{
  "n_layer": 23,
  "d_mlp": 1152,
  "norm": "rmsnorm",
  "rope_base": 8190.0,
  "rope_fraction": 0.25,
  "tie_embeddings": false,
  "init": "uniform",
  "init_std_o": 0.0,
  "init_std_down": 0.0,
  "lr": 0.00225,
  "lr_head": 0.00836,
  "schedule": "wsd"
}
Each number is 500 + 25 x the weight over its row's rms, rounded and kept within 0 to 999. Layers, rows and columns count from 0. Numbers have three digits each. The size before them is the row's rms in percent of the matrix's.

# q: layer 12 attention query, 192x192, rms 0.107, rows 156-191, columns 128-191
# k: layer 12 attention key, 192x192, rms 0.107, rows 156-191, columns 128-191
# v: layer 12 attention value, 192x192, rms 0.147, rows 128-191, columns 128-191
# o: layer 12 attention output (transposed), 192x192, rms 0.174, rows 128-191, columns 128-191
q156 109:501478497505494500495487471514517496451429475517502437499473489517483471496520564530493508510510479501479532469478470538506489477490517468511489500519485523500458524515461464520465501505486503
k156 108:495478518488494483514531509515469479510477494495477495501471495455492521523524569485465521499503496510487553467456505513485525510519485481508468508523498532541492516510484461527507459461512524
q157 107:464498545518499530484467506490478466443535524520516506511523490506535530536497475501535525468485513460466522459494520520482471537500527502546459480459514493503436521517523506490550482517491514
k157 110:495511546438525529485527496474474504488540529484485477485511467506487518544483495501493541502522531463488531502451540524522498490492480482539494512501524472459459532518498525444506476505512535
q158 103:504474536454521499531529490505527497525473507473532455503470545482488488483526530477490480492531503486490470519507539468531544506475476517520492505500451529481482475500524489485465516462477536
k158 109:510496506462515491505482529501520499543489489466490511471475548507512477475510470499518467467488502501477490505504499472472480486463518527484497517472432527514511481505501554532500472505438546
q159 111:480487500467512492520469526504508444542516489521455458460496538548511522480529443522517497511514498490500455479512561495507492459483509517527475494505490467515470485503490486467475521490497517
k159 113:480476498489490456511478528517516465543514541510503468453491521552499513513532449497525489494481459478519517501492479485490481495509493507506521521535528487470477521510483464496507513506485507
q160 098:527501475454522529516459468554499541508517507473527512504528534459465499544461521494439505531476512513507461536527518551517523520489471479493526486528482486514513469531521478467498499446495481
k160 100:528528451487481514524479482530495505524474501464514551492515538485496482506462489527436483544510474517512496507554501510515524492481468466526555466506502475533512507493511503453513458456464514
q161 100:493509515515514496484516456510505534535482486470522486524526489544470539493506533516502496486491442490475530531572504531499514488497513491497491489498536498488535512522510475503489468484507502
k161 099:505465494498498511457463509507491511492504467485497510487529546521459502531496546532545544491507491482488547515503497509490472485481509477496494484511524493514526523504520474493511481464503488
q162 102:486467492497516459450531473505540483493459485508516455499496548505497486513465558495528477510441533537489473469499483506506531507525527506488477496461503534498450483523477516507461504502553478
k162 106:499477502462465445492486473533561537499480508471484506517547531483474497509487506499515485512524542520514525423451517528452507498559515523460484517438507513509452465509509550506468500498483478
q163 097:484505527488538540484492511490499485481517512473518480516543483485506460542456489488515540491533512479481507488484575504484508506484468467514469479517522513481531532498512513464487503515527506
k163 107:498519512468503540488505526507513484493476490487485468495505485510523492537463450503512549509512490530511522479528524464523487481502473497550509482515495481490496520501485537451525503498501521
q164 111:470519495559463513514495461520489495494514490512476464537521499501508541482483512475473554500531465461479536493492511522490448545499468529519530510522500541461445510503516478515484512479453497
k164 111:485520512546494511484517461485460508512532479500492507486467494512494502521496522498466520535491506456480517491476479533532513507514479506477569529541491523491490543512502466505553471493483522
q165 115:508523506507497516553504516494522484496498502480535434493525507526503487516454531491537472492555490517500527510480559496558508487481512536495477466491514463488557481488517476507503524524474492
k165 114:518515484479492504490510519511554484501485435485498496488493504522527492496505517479514525508513508478496494512511517537538513506504501532502502506516530450530546496525468503531524495520470494
q166 115:508494508551535478499550497490495493485490476489499511534513453510462519475499504547488501493505492560510483516473475515538482492494477539489511485490462515504508487446527521517496491482513494
k166 116:510551475513489467504501493492546488494512480490536511493517527513484486477516461565527528482504475481507479509473487516508463510513495534441486477482438503531498484486520543506495481477527512
q167 100:511510498502475474478462489464508523500553503517493555524524557489504490496512485457491491488482487460529505536490515516503494528507515525500496509523502488484456503497512475524518469492499511
k167 099:543489498498498477457460447504492502494564502485496541519478487482499530490458451482450507493508528504543510532489517466489515526479520541506482504496560473465496479483534458532485483508479509
q168 100:515470505491523520523500482471505537493491510504482490529517531495523449498503503483502503515518473501511470501425538469448521498521472489498583498503495471546523450470449471527482481531558510
k168 103:488456492471463526527499516488475491479495520493490513478492528457533498488485448455482525492498455506493484502496491457464515509509528513507508482497488453496479480473499474487461531508542496
q169 118:530491536491499485478505512511524490446486478465504503521542462469456512517490519520450510496481555498555423508511512485431523564485499528530521479490499571487472513473519528536495496538458484
k169 115:538509521470529515480517488552535524488543493460504523490534485482469461512471526516472476492523562499553483470451516480465509519530458478522526500488466544488487539512500548497478503553442511
q170 107:498510487525499516493500513504461464503480493523527488480510427509499497477524483510484529504435489501513427494505475492485484491496555478539548514500480498498503525482516526497555467517494487
k170 107:477533483503526540505485480506482484495545475514522516515499457488502512497520514506507530484514526513470478508476497472542492514532547472489511508516457523479477513501502449459508494517508467
q171 102:524495497519480477456513549510524471512520475511534483456529530524505487494480503485474460534485465536483468500453489461568424512505518564473488526503505460472494488478533506524508525508534484
k171 102:488502521521475478475506514466573493544483482481518487519514496536531499511478507458482490530498506478468449476491521500527489486515530569490437513499529465514497484485525483548484494517519461
q172 102:518495516465474515529474502505545489525488487492507533462475545498528500509513496489466500499508488504493530500478510484571500537569493551532515504464501456559545470486474481512523457510474510
k172 103:551483461486471531529488536508533476505524493477493530471500479507534521486516493478507513496479511507514493510486512438526512496538444533504465488462506462552514526439483463507440495528488497
q173 116:543531500487495542547484511485486506475509494478471519489492485501536535499508457519484495484519554528530509529504514510473548499509495507529532437478499528534519458502486480519507514526499498
k173 114:535543479508477536525493503503489493477497517484510520475525450507514496503507477509495500504474549496504491541528490516489504503527463472521514506503498488504498520501486491487473534531493519
q174 112:527458504485515460531526515475487509501497478500480503487518445550443542483562479580487476493532449455509500505519519490505483508469517467519481476522512470472548497463506499495492431492542510
k174 107:489483551483526491500508516476502488549490514527491481496480526506478493505507498535517473476512496465503526540480483497542522473467524488520440483504525520505512487477490461467488452492543530
q175 113:515503579514488473480495463501556516518503533491493553515523475481515517538561525517486502492538529480472534528490479485521496492518526520491486569493494549484480564468477500503486479482479502
k175 103:550494538543541481526479467510535452505526488490498541494526491493539487498495525525513470507498537514526474550497496487508486482509520515465448499508488520530527515475489502529520527513488522
q176 112:519492512499526540458480542485497504499464488496482490446502467483467455500507527528500541504501505512505467480511439509493492500499525483497546496506488507500487502505481483491474526529500492
k176 114:527509497508521529516515508481493503504477481516498482449496470484469496509488553525479513502490502565482491479490475493550523483560477470497514490532507500468501519474487464478531474500524519
q177 116:477519487458491491480531503515478485505510490492497545518509592487475507502449471514516502486466478485489505486524521512502504500516467470485493444516525523510504494462505515465521453481488532
k177 119:476522490506469490428514516487491527493513495468475524495472552508452491505465467524500480511517483518528549478498493470530491505508428466547540461500516509546484508476513554497472511478504536
q178 105:490488439503518509503513556489454501485513505510510559514480512458462509482480504483539510498555505523532502495480489495520513513503490505504492480467482481524518462505512507524494480518448500
k178 108:500485466483510530475501488482444515484496498514518504509440548514465501475450502506530556477528498486513497495447502516545499517471479522486490488461491497493513452505500510543461508536519491
q179 097:483535519502548470509501464487473507459516512522463545550494466479491513523474450526491487523485469487516514484523505523473503472475505485501488528500517483513526507505475482446512502482532517
k179 104:462543489496502478509494490513429515451507526480481518525505532461518513506506490531500494511514468501524550516520479504499509540485507504511521537516513468482470504517485514415525516464531503
q180 110:497506472524487507446501513462490480513487515527463456497454485495487520519503484532503478510510476500514502479475488493559522471461492496541452484515495511501559550488552522489510515492505496
k180 114:482517473483486525480460523496531516491481501498507497530493553506500491519518440542487507515490478498508499514511500497508501487487505555465501492543495559524510512503481509493504503501539521
q181 107:505505491517487486507494448500534528479477485489485548459511498496478523521516476498496507510529457504455514510496508512458468520515512465451460532543505524505527478495483506510494483478471487
k181 115:514514498509502465541507476471520498491463529487496516453498548489478513498506505475471456553497455490475480557517482483559529475500501492483490496535497502505534472445492475499521493474494511
q182 107:513442453486508485516506506477496495509481474492515555453519494497512521504515470512495510508473559488504434507547527496499522509548480501566465495500467501495479422551482509466502557490522536
k182 112:497458450458489490510508470510513510552485515512510492491496487492525506474513462482525494491505574495504525498495482484513513497480477476540469509489501526504492495513511502443494512502492499
q183 098:493504474477499522499467451528484514516470515479498493514514508479503526529522497520500510550493491506475462486492487521514534479500541482515522531488466536531484504537489476521497503500436500
k183 104:496516446453495522518475485536472460489488520485502566519493527489509511524506510516504530513509479510485499483485492504484522537524521484468507499502490521526512510504492443525487532503481484
q184 100:501497474513476526476496502497519508483467489489499493454483527490490493501482464514539516500530560458472507497511512515485569521472534458508479493505497549539508537493517501535511490525427518
k184 107:499502522485508553470492505479538551501457508472488496462493529487482513501504539478506499499511485483485524540471544462498506482507450454508496503490451536522523515498502509545471535503505497
q185 095:505486472491474477498505499493506508548515529535457513493473529458489476460529511480508554496477474522514503481516498490542478534513470520488527486513466498497475474465469530429518492449517494
k185 105:496493485548489514529511466464497518510516522540509527522462510479519476477490429486517486508492497532535542476481474509547512499466497531478502444483500495535464512484498547482527529481498516
q186 113:528514547453500530520488533515503450457550519508485480476497480490490524561474501509473467516505529518517548460460493466519484503503510509462509488442501468490539504532536502495518485488478470
k186 114:525542536472532520560481516508495454447498514518496479504505491515517493519509527527483502495498495517519501454504507504514476499538490501452512504435501464466492515529483483472504497524500475
q187 108:480544528527501477509531449463480508499476491486493503520467506504500540466491472498509475465468414534491537527510495487505506537529524525492492452475531494513558466509500533521535461524478520
k187 114:483557495475462504454484505476529566475485509545495538511508494500488483515507462530538469500486495479495501505526494497483523510513515521484470527477482504508498477454489546497457476541463514
q188 109:468461510476518519517529501509506486462478494492554527495529501522505534543502512475496475481502497545510474465497486480494519505507439490514492496519496460502558457525505511498542485495487510
k188 110:489455491485501492520527519487517478490494481461534506465503564500502472469504526451476500524535488480519466468517503535518512468466444503529485479524501470503516470494464507482482500466519532
q189 107:538502477525491487453466529435505534502546520520404510504498497479457530528494486517504499504496548452533524484523495522485549537460491497477476501476522482466506515500530502494477500479557454
k189 108:527491533497497496514445467490506543479520539485490476505545525492480527515472464543495500501500501512522523517486505513484491498499495527449522499465562501431491513525513496458512503519543464
q190 110:493536520554476521507488436466501562509498552492471494560531510472543501487488476472529526471501518466449505500489517509504547556477522523541522516468496517498473481485531482529547490501483538
k190 104:491520510444481561490508459466514529522521527461480524464539518468526482489476487465523524500488497463455490527454539539476504506472529519472510504505477484485512540524537566520500523499502496
q191 114:520491529534483493452509508462564475472492484504489489448502457507476490494510498498487492512435470526526488492499453470483474494502499522438474460524487476505533472514482547483527505503496468
k191 114:511499498514511520497493473505579517439509523551537495485512510485493481469546512501480489485474497516510529474518512463502515530489513507455454497513497509509524493489514523470520541473502456
v128 113:507497455463515509497496517525498523474540459517507540507449534485492556459510502491470486492448514470458494488537504533469524542508470492512461531520493518475465539506492528509508515441506523
o128 113:494516499511525507492512452536509516511496506495482497516445495512520499498522537476534487453527499494547493519469531464514525438460479507468478490471512529473549507479520496475518465511478484
v129 107:483527546544483504515521497491496498484493489484458480465506530492513502515482529529501468500528450521475509517464486454521489499504507506482469506497503495519518498511488482536452526531483529
o129 112:507500496499533496517454484536498452490483506518521502493514456462483475534486496483515456529469492479459506483512484511500487530518491523552492494488477499513436497508482536499515486525550472
v130 115:514498447474488515453488527521474514471509510532408475499465517509493531475490508513458472494552490511477502519517476490528495481462475467509464528513514525500498547483488522542447482494494484
o130 120:475524513523549527526495474533559485501515496503541488543494467484475494495478534450501493522522492486555547482481492485506561528511494500514490490499465512494511495528483488453540482528500507
v131 121:463475548499502536505515518516516518501508486501475514471511466525511480543473482513480498513539509469494487490463547443491486531490492484484533491503500490509531495490465464498461541525521518
o131 129:484517454474505507466483484473512501478556536514531504493503513505515537501483485513504498519454458455539479509497496529517479482525506499515458484531485469507443479498500492531518516509503458
v132 113:478466499504459480491510501479525506529469473478511503451475470527484481573537502519486502503517475483503476473523519489468512550511502514498502508489509510490504537541484499470455499490522513
o132 121:532501483472527473550505472473459513457522480478492507479535527501510510509431481475479504505468508520533529521528533502545463468487551496472465536521470491517467479513526499541516504511518458
v133 121:488500496506534485509501499461494496537519520485556534537521523484518480517501482496564501521445534507503525511452466504560486505503473433537469463481501491516543466520489476516490533495483476
o133 130:473482488490522508492508492495531494451496550494464514483502487522499521480502525514497531504525535495492465498529490528479537508527503475508525529543484473498537561485497504534452490510486532
v134 119:474464491524464507545430519521531530488454521502503421452515454500493488469537511511519495504542550524506490505469550462507531482491487498526528471497506476527520502538541503504511529503486526
o134 124:483475497507491520510563499492476512483556498523473486524464566512512513504475471503504552473490450560481497499540547532481494514512551465485517502496503485510445513532484463483479488515461441
v135 112:485507518494472522473466464474502508517519503504463481539513458498493518493502495505454473528599526463495484484463469470487505516462517542474477506515509517462454512512522490505467503523519504
o135 116:510498496527506524519483527499536467510502476479533495456539484484451510465509468495506503526500462533537520485527490558520502520529491532509446526500454528533491482470468520484485499495523521
v136 118:477509531505517507498528462501512478462481505488555492494485500475498517505445505487536479480511446565519536539507469498522535453489488488476492463470504493490531491563518457501545465512496512
o136 128:522499538480517508513521506476495473530494471500499526520468470526494506481512521500461491506509502480492475458492487542490493530522534489528511491520513470503516523473444508460443540525489498
v137 121:466477482489486497517501522520475492509481470519511468494473487515515450537482511490507477498465475515507479521514504458533467468490522513508558500498520475519544487522512508475535529497473504
o137 128:520541536472540495539538492468523489505492532483497530524489531526482513476473504515496522494504493473511518493511512540480483550478529492479481500508501490496478478534487489505534518506492464
v138 118:508463438543508482475497508478495509524499492502506553539522500518515514499513512497472503503442426473497472490509509542501499528506488471502466533513516508502494490492449505510502483532491470
o138 119:482499504457493457518463494492546476520491535477522481490513494486513512503518508517501545480489553466482539479517470451506544476493464476503535493543516483480510513491555525502583509485515511
v139 120:476537519479497480451497486440525482503472512505491466515491524472496586467471529463532472495534536476489474483462436524496504536472488494487460488509502518487467514524487476480473524457519521
o139 130:511530540482493547541467478516485511526517529513507500470511462532463497475479511479485481515509486525502511505497522514524507517522486529561455540461502510528512532494498501532488501505496517
v140 122:488484523498492485517479547494484489514489481505492517445514467532503518519540488501487500500475489488508472489529539473454488542506487487474463481500494516535463495533470497520477488525508488
o140 131:469467433505540478514473474478490526499533487521538479507508518459519469530471481480462498479460513518484505517519480497529527448505512500510479463511482529494490515505532482507529454496542492
v141 116:512497513447531487502534491479478495510532487526535536494450499520493495539544508465463501505518520469490475464538501547472509519528485473446461493518506515517472505455541498505463521471512486
o141 117:485519480509493487492466493487502527511462548503490508461532465500507510482459509542535484524511518511518516536516491478513466451460502503477488566467461504466494518478481514535489479478551494
v142 116:538469423481512532499538527503515453507520543503513502474504531514520439521484502493484470508536535493512481487481537519512535441481527525524523485510484500504513445503537484456514508485501513
o142 124:533549515525455486493536536483529549456481497507460495531478506471492523497497514512516530459437466457497520548523505540493493502518484508487498518500546525500527500500494487538488496491496497
v143 109:504487497502468496501515495467530479489509489482527520558489536506522524514518545500508461484492468513498498510482540505488533459511520515527508470521505500530545487515527478484502478514501493
o143 113:518516479535471486537461546524505539480487510503477510480436471481501488502501478517552554511478506469464518492551490516521491511485485491503455526519524512475497537503493563536530539486496492
v144 113:478511503492476504462490516536521505454452460467445435551525523516490497469515493485504493504533472489498491531534556481525513537482492489558501481508505489496490484520505477514468489484516486
o144 117:493458496515520521522532480513494550497546523512511519545462516467493506515474539498513522475451510495515517490501498548537502480515517504475466544529460491489491504493503503449517499553479496
v145 117:517471483502527514517448527523534544496506479473459460486514520520490445421531512517482504503528500497462510520466503500507541491489471463565517535483498477530473477559460489503529535508515493
o145 124:520489500512468463473523496528528508474497517524481473511470511505495541515504485533547522449452474469528489516510507472485485481490526441461513486545501483478462526492511496492527457512451486
v146 124:493516542528480501534472533532498500469472462505444497527536485459515470486465484530507502515537460497507520523456539466543460538484473519547518506493505493501499475461480495544489506521486499
o146 125:461492465545481534480466474483525503508556519524515475532459529500498489528538533533508442472500492485501483495535521514481521496562498468533515483530481517488470468518494492461534491523545483
v147 112:507455537500529505533510458482510482490545533506451430466514534522497459516454513451529483485520479537460495513480558479511526497484516494504543477505506511505464494514501488492490473486513513
o147 120:492514464532485491489455534500513516514478490490515545501464463520519509522513510529469558517435477491547543497494432522497511536497462497492451495502540480481479478519489531517486473516472524
v148 127:481501468500511478512475546508467496497475528487464495452512510492491514531492503514492492500494540531518480488513548490525515484499450492499468465513497473521513482564511506510544484511521490
o148 127:489480490508503498510549470503536530521506489554531490554518530480527471472490520519490499498485485561497495476503460508490496521496538519533514455490483509487501525467522450472529504522498504
v149 121:510487484500490502523535479479515500486510481523507504479501497497505482436498467505501496502584514516505536488507562549516507518512487515480483541493490519461463507528515512510488475462520498
o149 132:503513530525467504484413522504504492515447469499487469470492450517485482479497506516506444499501461525498462506506484457452508525482468518497540513476521499520469482496482524477492480486498470
v150 113:545527490498525492451497527479513494510551524496499529489479505517492459560528515528456479504533495460479474497497510507489505464508492474461446534532490475530489503569499500505445497493523495
o150 122:509477461504481473552503494532542508509474528513507466517543478458477511491472470492524488480447502496517494503524476490552488486479517504524498516464439545474520479454510516515520471512538533
v151 111:452488519507548511503527506518513470481508490493530553506494466511507488499501478498531502495456528469500465507537546535446507508478535502494557454518497514492495471543505489464479504506509502
o151 112:518476509511525510485545509460475549496513488485523492522504501505550524477483495479461486515472478483476525533447460503524540476503474489499502500492469483503559476475486477534485485507475479
v152 111:511525438503480497488537530494483500493489499538473499470531479463510492462463506479461499482541571519491510485476534504544475486508475441500476554481477470490511517435536487540546492462487479
o152 113:470527531509524538487469509545555469480533546527491443531514535468488474512516541547516517499532461502511479510513506469442494522509508541483523508491511474520508506481444524455470528467475521
v153 115:478518519483519477499522456478461518523501464517475469543493548514476504529490495515507520493437468523492537520491465465517529491536495533510496458496493522485516472498488524518472464555499515
o153 122:489450506501512496487447537515480481508444478459516562439515467509490473506502500483479530548512540540496483488485458465510495532476471526516444490467502496493456521496510522504509470493487517
v154 112:520525485507495516512501513528481508500513473528428441463494558495496431525505529524488475494520488511483480532491480478529484479516558524484531512480511469538497503467530514507504493492501511
o154 113:508453531532484489500482543536521487511519485494520466532484534498493502512483497523505545482443470476474509467505490481471454559476513459495511501515474513453474468519502469496534529494511522
v155 120:483506499499498506478463520507490528523498502511455509455449489518479540492530540472494483482485591475481473488549469497463512531481498477468529483485509525509439536483499508492494534473529521
o155 120:512506545517534493518490484522493507491491489510570493486541486513531532445441501483474517564535462567540561503443488499508507491471494533457470480486470486484499466548469483518486497492485512
v156 111:499489493479532482486469546501468476519506471488462534505466526469476497499487494514482479503528466490500487506539461520483511520474513498488498454519513533511479519441472507508457496474500486
o156 113:516521522512529513534494499489525567487515486519505465518452464507494522476487551502477492482495523467512547517521531499514537497507485466513459544528441515446549464515485452478499506539532528
v157 117:507500552517479534514527511518495529471491528469503471512502483505504527474452504508487482487489503509514530488475499418502484488511481495494555475478491490489527492539457506546506544493513526
o157 125:459526444511526531471507487515498462503501516513531551511499516477532480538523490502511469526541475482524465545483502548486478456534485545521447461486546484541472486510489505476479490510509475
v158 119:458495550503459491532448500486485532473443472514461474483529468469510547539493484504507523478489482520494501533458485501490491523533465508555525480497510499482523476452507515528520485535488484
o158 119:465510455504501526484503479532499527499548494514502514496462584555537491515547503508530510509522473519484500453499528462501508542500502480512476509516491512486459540499483488489508498500482486
v159 118:500492540528466500478562463517529499485522520498480494499474488516511462516507462492487519504550470450502516488523484490535481514511479497444512552489506514467489545471471512514458481461502521
o159 123:509525505490476533539451494498495464529475504485528530487533479528501496514466507512513439507528524459559518496494514512505502492485519543506552534481486485533468431511481524511512521499515486
v160 123:491510488505482480505476494487508521532507467481455569505479507482516501478500483518457494508489504482501506488459498509501523546524499544499454521493504501493515535465472480505504496499518509
o160 128:504522512488487509513466489502542496512536492507508463461501499500448515475515520505526497499565529458533467485552509434486503515512478492521496507523503501504466513495532493521538504467477494
v161 127:471510487495501530497554464540507513433496478509504507459510510510513427484492479500462494473552445529495479522501444493530530484525521473436468508508512511507528482526530500525491463511496492
o161 137:488500538503522534471486544493525456565481491509510497539486527489516498518462550525534494504481487459516494494532461472486488553501519496512554530492457503476506524476474463451537531494498493
v162 113:519496477502478488484441515507495514518473500495481488465480510514482514485525516503534520485433559495467502526506522463483482557514504503564495473470491512498463514553472524487509505481527515
o162 121:490500482526533457533499450540476515465535482479497521492519544508487454537490506470482504495493466531506492506443505482528500451503513527467475448494516511489520494538534507534509471489454496
v163 107:481470492549479478507537549516518479473457510511439505504482476519506486493515493484518474474545505512518489489536541501515502475502500519489545539525500507491535528467544532496500454486495514
o163 109:523517483534505515523494503482538504503532463520519445541486531469550479494498524486495508505510480491463560508513476472486558516507522483524534528462516494531482500534483501473527539488480484
v164 112:490494486503497500542452455509457508503489521507495458475516490483483496495490515474538509502451498505479509534452530472533445527489512534544524486488512502479490473448504512531560503501514489
o164 122:475492513501494488460487482495539488534520488467503522539516529553519494516547509521497521500550488540502512430509498522451513529533475487479552442505542467499492502542512482477512497488483526
v165 119:473513511484469514489534488513514450522503526475471511492497462522500523442536457498502465496537542508523511486513467473513520481497514484448507459496477520474509517477542513484477471472514505
o165 125:550494508517492525486500550464474519476535469499514491499556487452516469498451520507495525510517508515515492508528505574484478479494532563475474530504489511524503500516463479504484517471503489
v166 117:518490521539503504471489458504526502507471514451546480480461504499513531494518503473487469486524437529511521454479414504492486464480482511480490517520498478498514540519514492491512482529458497
o166 119:520512535470465513536542498475483496485485516519471529504510493490505521487477472499524486472522529500506540501519513561514530523477537508498496534514507496537468514487477479505491518478525516
v167 115:505504478467506502506494493490493541497549495526440527523546530486492414513507516473480527513512505481489461481488460483528511513492500484532486541508497483526451521433521503517520500465510466
o167 126:472493494542465550466498506538550507534494534488500482489447486521494507493497537551548535506530524487535501531517503472492486524487501485435509489511495497475504502475491478466496510491478536
v168 122:551544520504512511471554480502519499492539528472547547519509496470506486537512481535485529519447495476521497458496445492475532444529486483466470520499483468496514518545471485527517512558500493
o168 126:486458483483465516476564518504496479543472532501533500497532507453514504505496483503512456479542525465494474502493486489534464462494513508527543459480508504511518497446523480500483507493529537
v169 123:487502536502495542529574452537478495480510493500575480506532461494490457499494462520479505514490491501500524475472475455488483443493504505472508497501499463511513474536477495528495500543474483
o169 127:501471471482527514464538532465498457519466497497507529503518504449534494542497477518490499488512481474501473518530496515482483483522503529497546482503508476524521473457483444480494488497502466
v170 118:487498551529513531488574440488535469491530518489531540482468489542523474503493472468499464503533499517506530494496531479517452490485516537466512504516509511470530456557513474477508466470489506
o170 119:522515477471474473491460495436490496496473492484489526481532428473499480499502477542508477504486504459510466498513449570466500512535506534491487517509535463541445506459494542527497500499528518
v171 116:501463462485491478485515512466520529519501499503511493525463517536500556538517512500471507468500471496485489502557461503460555534476512504482464477515512525498472531519508508469460483494511495
o171 125:512510530502533484561479477509474494509477471463520520458494500499487522474489488437469547519503535541483555498535465494562534480464487509495448542512476535488521509494521499516506502501488505
v172 102:511513509489479509486490502527530498482475504479493421557472496508486567478504489498484482482517450538505516507490459484499523483490500489492508487547507508491512497466516497526475464541497499
o172 098:517483495523487484502510512497471534527523504486509521531484504452509487528547513465506543488517508518491565494550516547542536502472501485541468537497507536470479520500500518466532527508497500
v173 118:502480480502503495537508514504442494508512543521501492474513472517502488555492486496505530519531503490516464483542512544487486509498515501505498496509513519496489474519510537512448513487490490
o173 134:481489479505497517500522477506517496478491475513509503527528530531516499531476502501484444500483472523486507512459475495449504497495473501521531507453488509515542474487528443496524499506560504
v174 124:486491472517484493530468478507489530497501530493510489411507502522486458535515523505497518501493458521493475521500560506471506523518511520508443473515522512524478495529500516480558468518505498
o174 132:492481499480491423504468498488487531527531461487477512530463475521482495526498474520499531488460474521505521492514520499493492502504532467495546479510517479467472505520519498528546502488495483
v175 116:471491542515491530478539468506493521518479500463504527563501512508498494487482491492499503485475488487485486470517444459484489488484514558537527462492492508491466458537464522495486470534520505
o175 120:501491475511489514464498534477507485506491454475507525445494444478472478465517478494525502525514515480506509554487467516512493504508492535505446471520526504509487500489535485485537507481496507
v176 122:505472457466488472503492502483507481517509446504556523495470458490512505555495489496498498489465464499530532517482482457503457518521529488508535512479486515463543496460493509473547512475493483
o176 126:497564484476511498521490485488451488468508498483465512466521548558469470500524495470493490471523547495502446494535539518528473497485516533459493514551527501526507497533493524529483486517514507
v177 112:514489520485503518496563480485526472480513493511494511516503477518510525541497485471511517488521477497505495493493583530523514487529513481483514529532485500480520452435536538510483488471500510
o177 118:482513465518462491476440513498471522503505523486515527502498483513538474511516511519527494521501490490498524478504466480506504501461461496481517561476538502490483517481466538510506516503504475
v178 113:520529470521475528512488533510486515499478508520474484450488506501496501489480524482485460495564480547524515519482541496531482525523470511488464529516497502506500525458549530532515514447456494
o178 117:471504524502504519523447471536549484489547509525465493520472510519463474515509529505532504479515487508503490515518536529471525532513534491503503547475488484512468530497452486479495512498526517
v179 123:502497461461510486475509457494499484496512492528553494454457477496505475537456488490494487503490505540475504467486401468508497530520486482462461489518498517477501526490523488519523531492488479
o179 127:486548501479530493538508506477474472495488531494518506500519511527482493508524551495492480468524495501552469521549529526509521493520513500474506545473498493483496507501470498512503486488515550
v180 111:499498520516483480499522566496506508503517484498482532529508499467509462573513497528500500501576481454533467502546547515508532535510523480477472514489497491535504536513482519508441516483497496
o180 114:493467488515505547554474462516519500500506476522508439515482520501493519503478483471487462495474506499454500512513515461493480493496522490539534530501451517507539466499508468496498542511553486
v181 130:435493506523490506497557508487498504485440463496464546518496485507513566454481502487499500498544569477494509461551561497445501501477493505529517491506490511484525487496541519474465466487497511
o181 133:510504518525514548483480490488507538476547490527505463460482494490530503472488476497493512529512434530486503532446452499499532518496477516487457547504508469523469521454457476499520540492461460
v182 123:515491483518514502527473469492478485488491523524477466452507497497513458486487537522478516516525528517512537533460573469526512473510512515538457549475504504485518492536477475525496510486514509
o182 127:484529477514502503473499489518551456484486486531463492486511510483439493533509503497488461491490456466515463476534483479448470539553484517510509438500528486555463533501522524469509466488509479
v183 126:492478511493506484490522530517484512506494478500461552540526495478515506567503507501463534478413450479517456501514487503481477523503502481514500500504517479513514490453466499508533478546486461
o183 127:475510486489554518492516494511502480520520505502506510479482527508485536503503506502491531536487560442498532517479478457547487502488512493492478505554489486475536499466506490501542518511517526
v184 121:489492514529511490520494500498514513485498456462539491524479529461491437444509501490510510507433480500491511502456485526502492497517509501554547511494505468483457465499479500509564509502489472
o184 122:528470513507486458453496504491499518525470519484461514480461498503520518511546483536509522447514496462488512522544490499504520495464484462447492516547513497469480469491494514496481461518479551
v185 110:502505547513521507506510509491510498515539493531474446510486545493503492500500498494507475494471536472489477519500522483430504475485536530478514425529499468528517502519469489455525497505489525
o185 105:551485526465490482501498511507470521531529501484520506496448468538456503468490454505518561503470468497486508521472501493514506499501530471540520531505517491462498479496505500583501511511475513
v186 116:445503552495502463525516501483478522503502448492550493556513541512496512535498500478524546484442501506500484498528482505465494495529496514512486473521522481537500470501529516457522495494501495
o186 115:507469503470523503487513460500489516536452504485482534465456488524515516488510455495495513505512525539455488503502451490511496528459510467511496528499488527469500544452531468537511510508472493
v187 118:521476500480506483499494525532521496517471479511467494445452496508482509472529487550474501477514489513517491506521564524525455523487495499487522567493491503488508495510471519496486487451505494
o187 119:489503492515524489508466474462492496478533487538461463520494543480504481536481493446460490444465506482504517507535501492483496495462529453465463496517473539511475477507518465451540465536525501
v188 112:457506518511483515514514458521544510484451489491486517493445448486505469483488488538507487486573459528530496507491512499492490508492522541460520494507521514498539509489494471491464501500502533
o188 127:503510540478483525500491519466491501502534488518515469481479502522519512486482483474504488534489474481448506478528526505473497537507491448511540536514490447490451488505485490479519542496498440
v189 117:483526564474496489488567449469534474478483468457561509529495510511511549511510489488543476500474504548513537482504462538457526483536506513428508446501493509488519497522483471476471478489521534
o189 122:519472502501504490501466551489447515523469484513531539467498479495530498467488495502462496542518528508490449487497480477525498457479493501550491508472497500479504538486500485490489539495472492
v190 121:493491526528455478472482484490514501487449462454519513519495490523519558469526478509488478478530450529489547518447499451515461516523458473520482544491483496518508487566481514538516450485502503
o190 132:481502450492515494509440485503517476478498478517472517464505513479487466528507458491538482475488531515484442477545476529518511522477528527495449502520503501509444539470505532479536490505509499
v191 119:545497510484553497490525488510485481509531473492505557530472521491498485472519506523464514504505516468510503463552500515520503449529494519473498528513493513488467496507457539496469538486507507
o191 122:530530499524445474518487484496478508507432518499475488473508456473502474468505525531539425482538516476494477564515512464489477470483496525519513471480494523486536466507522453483520511478520470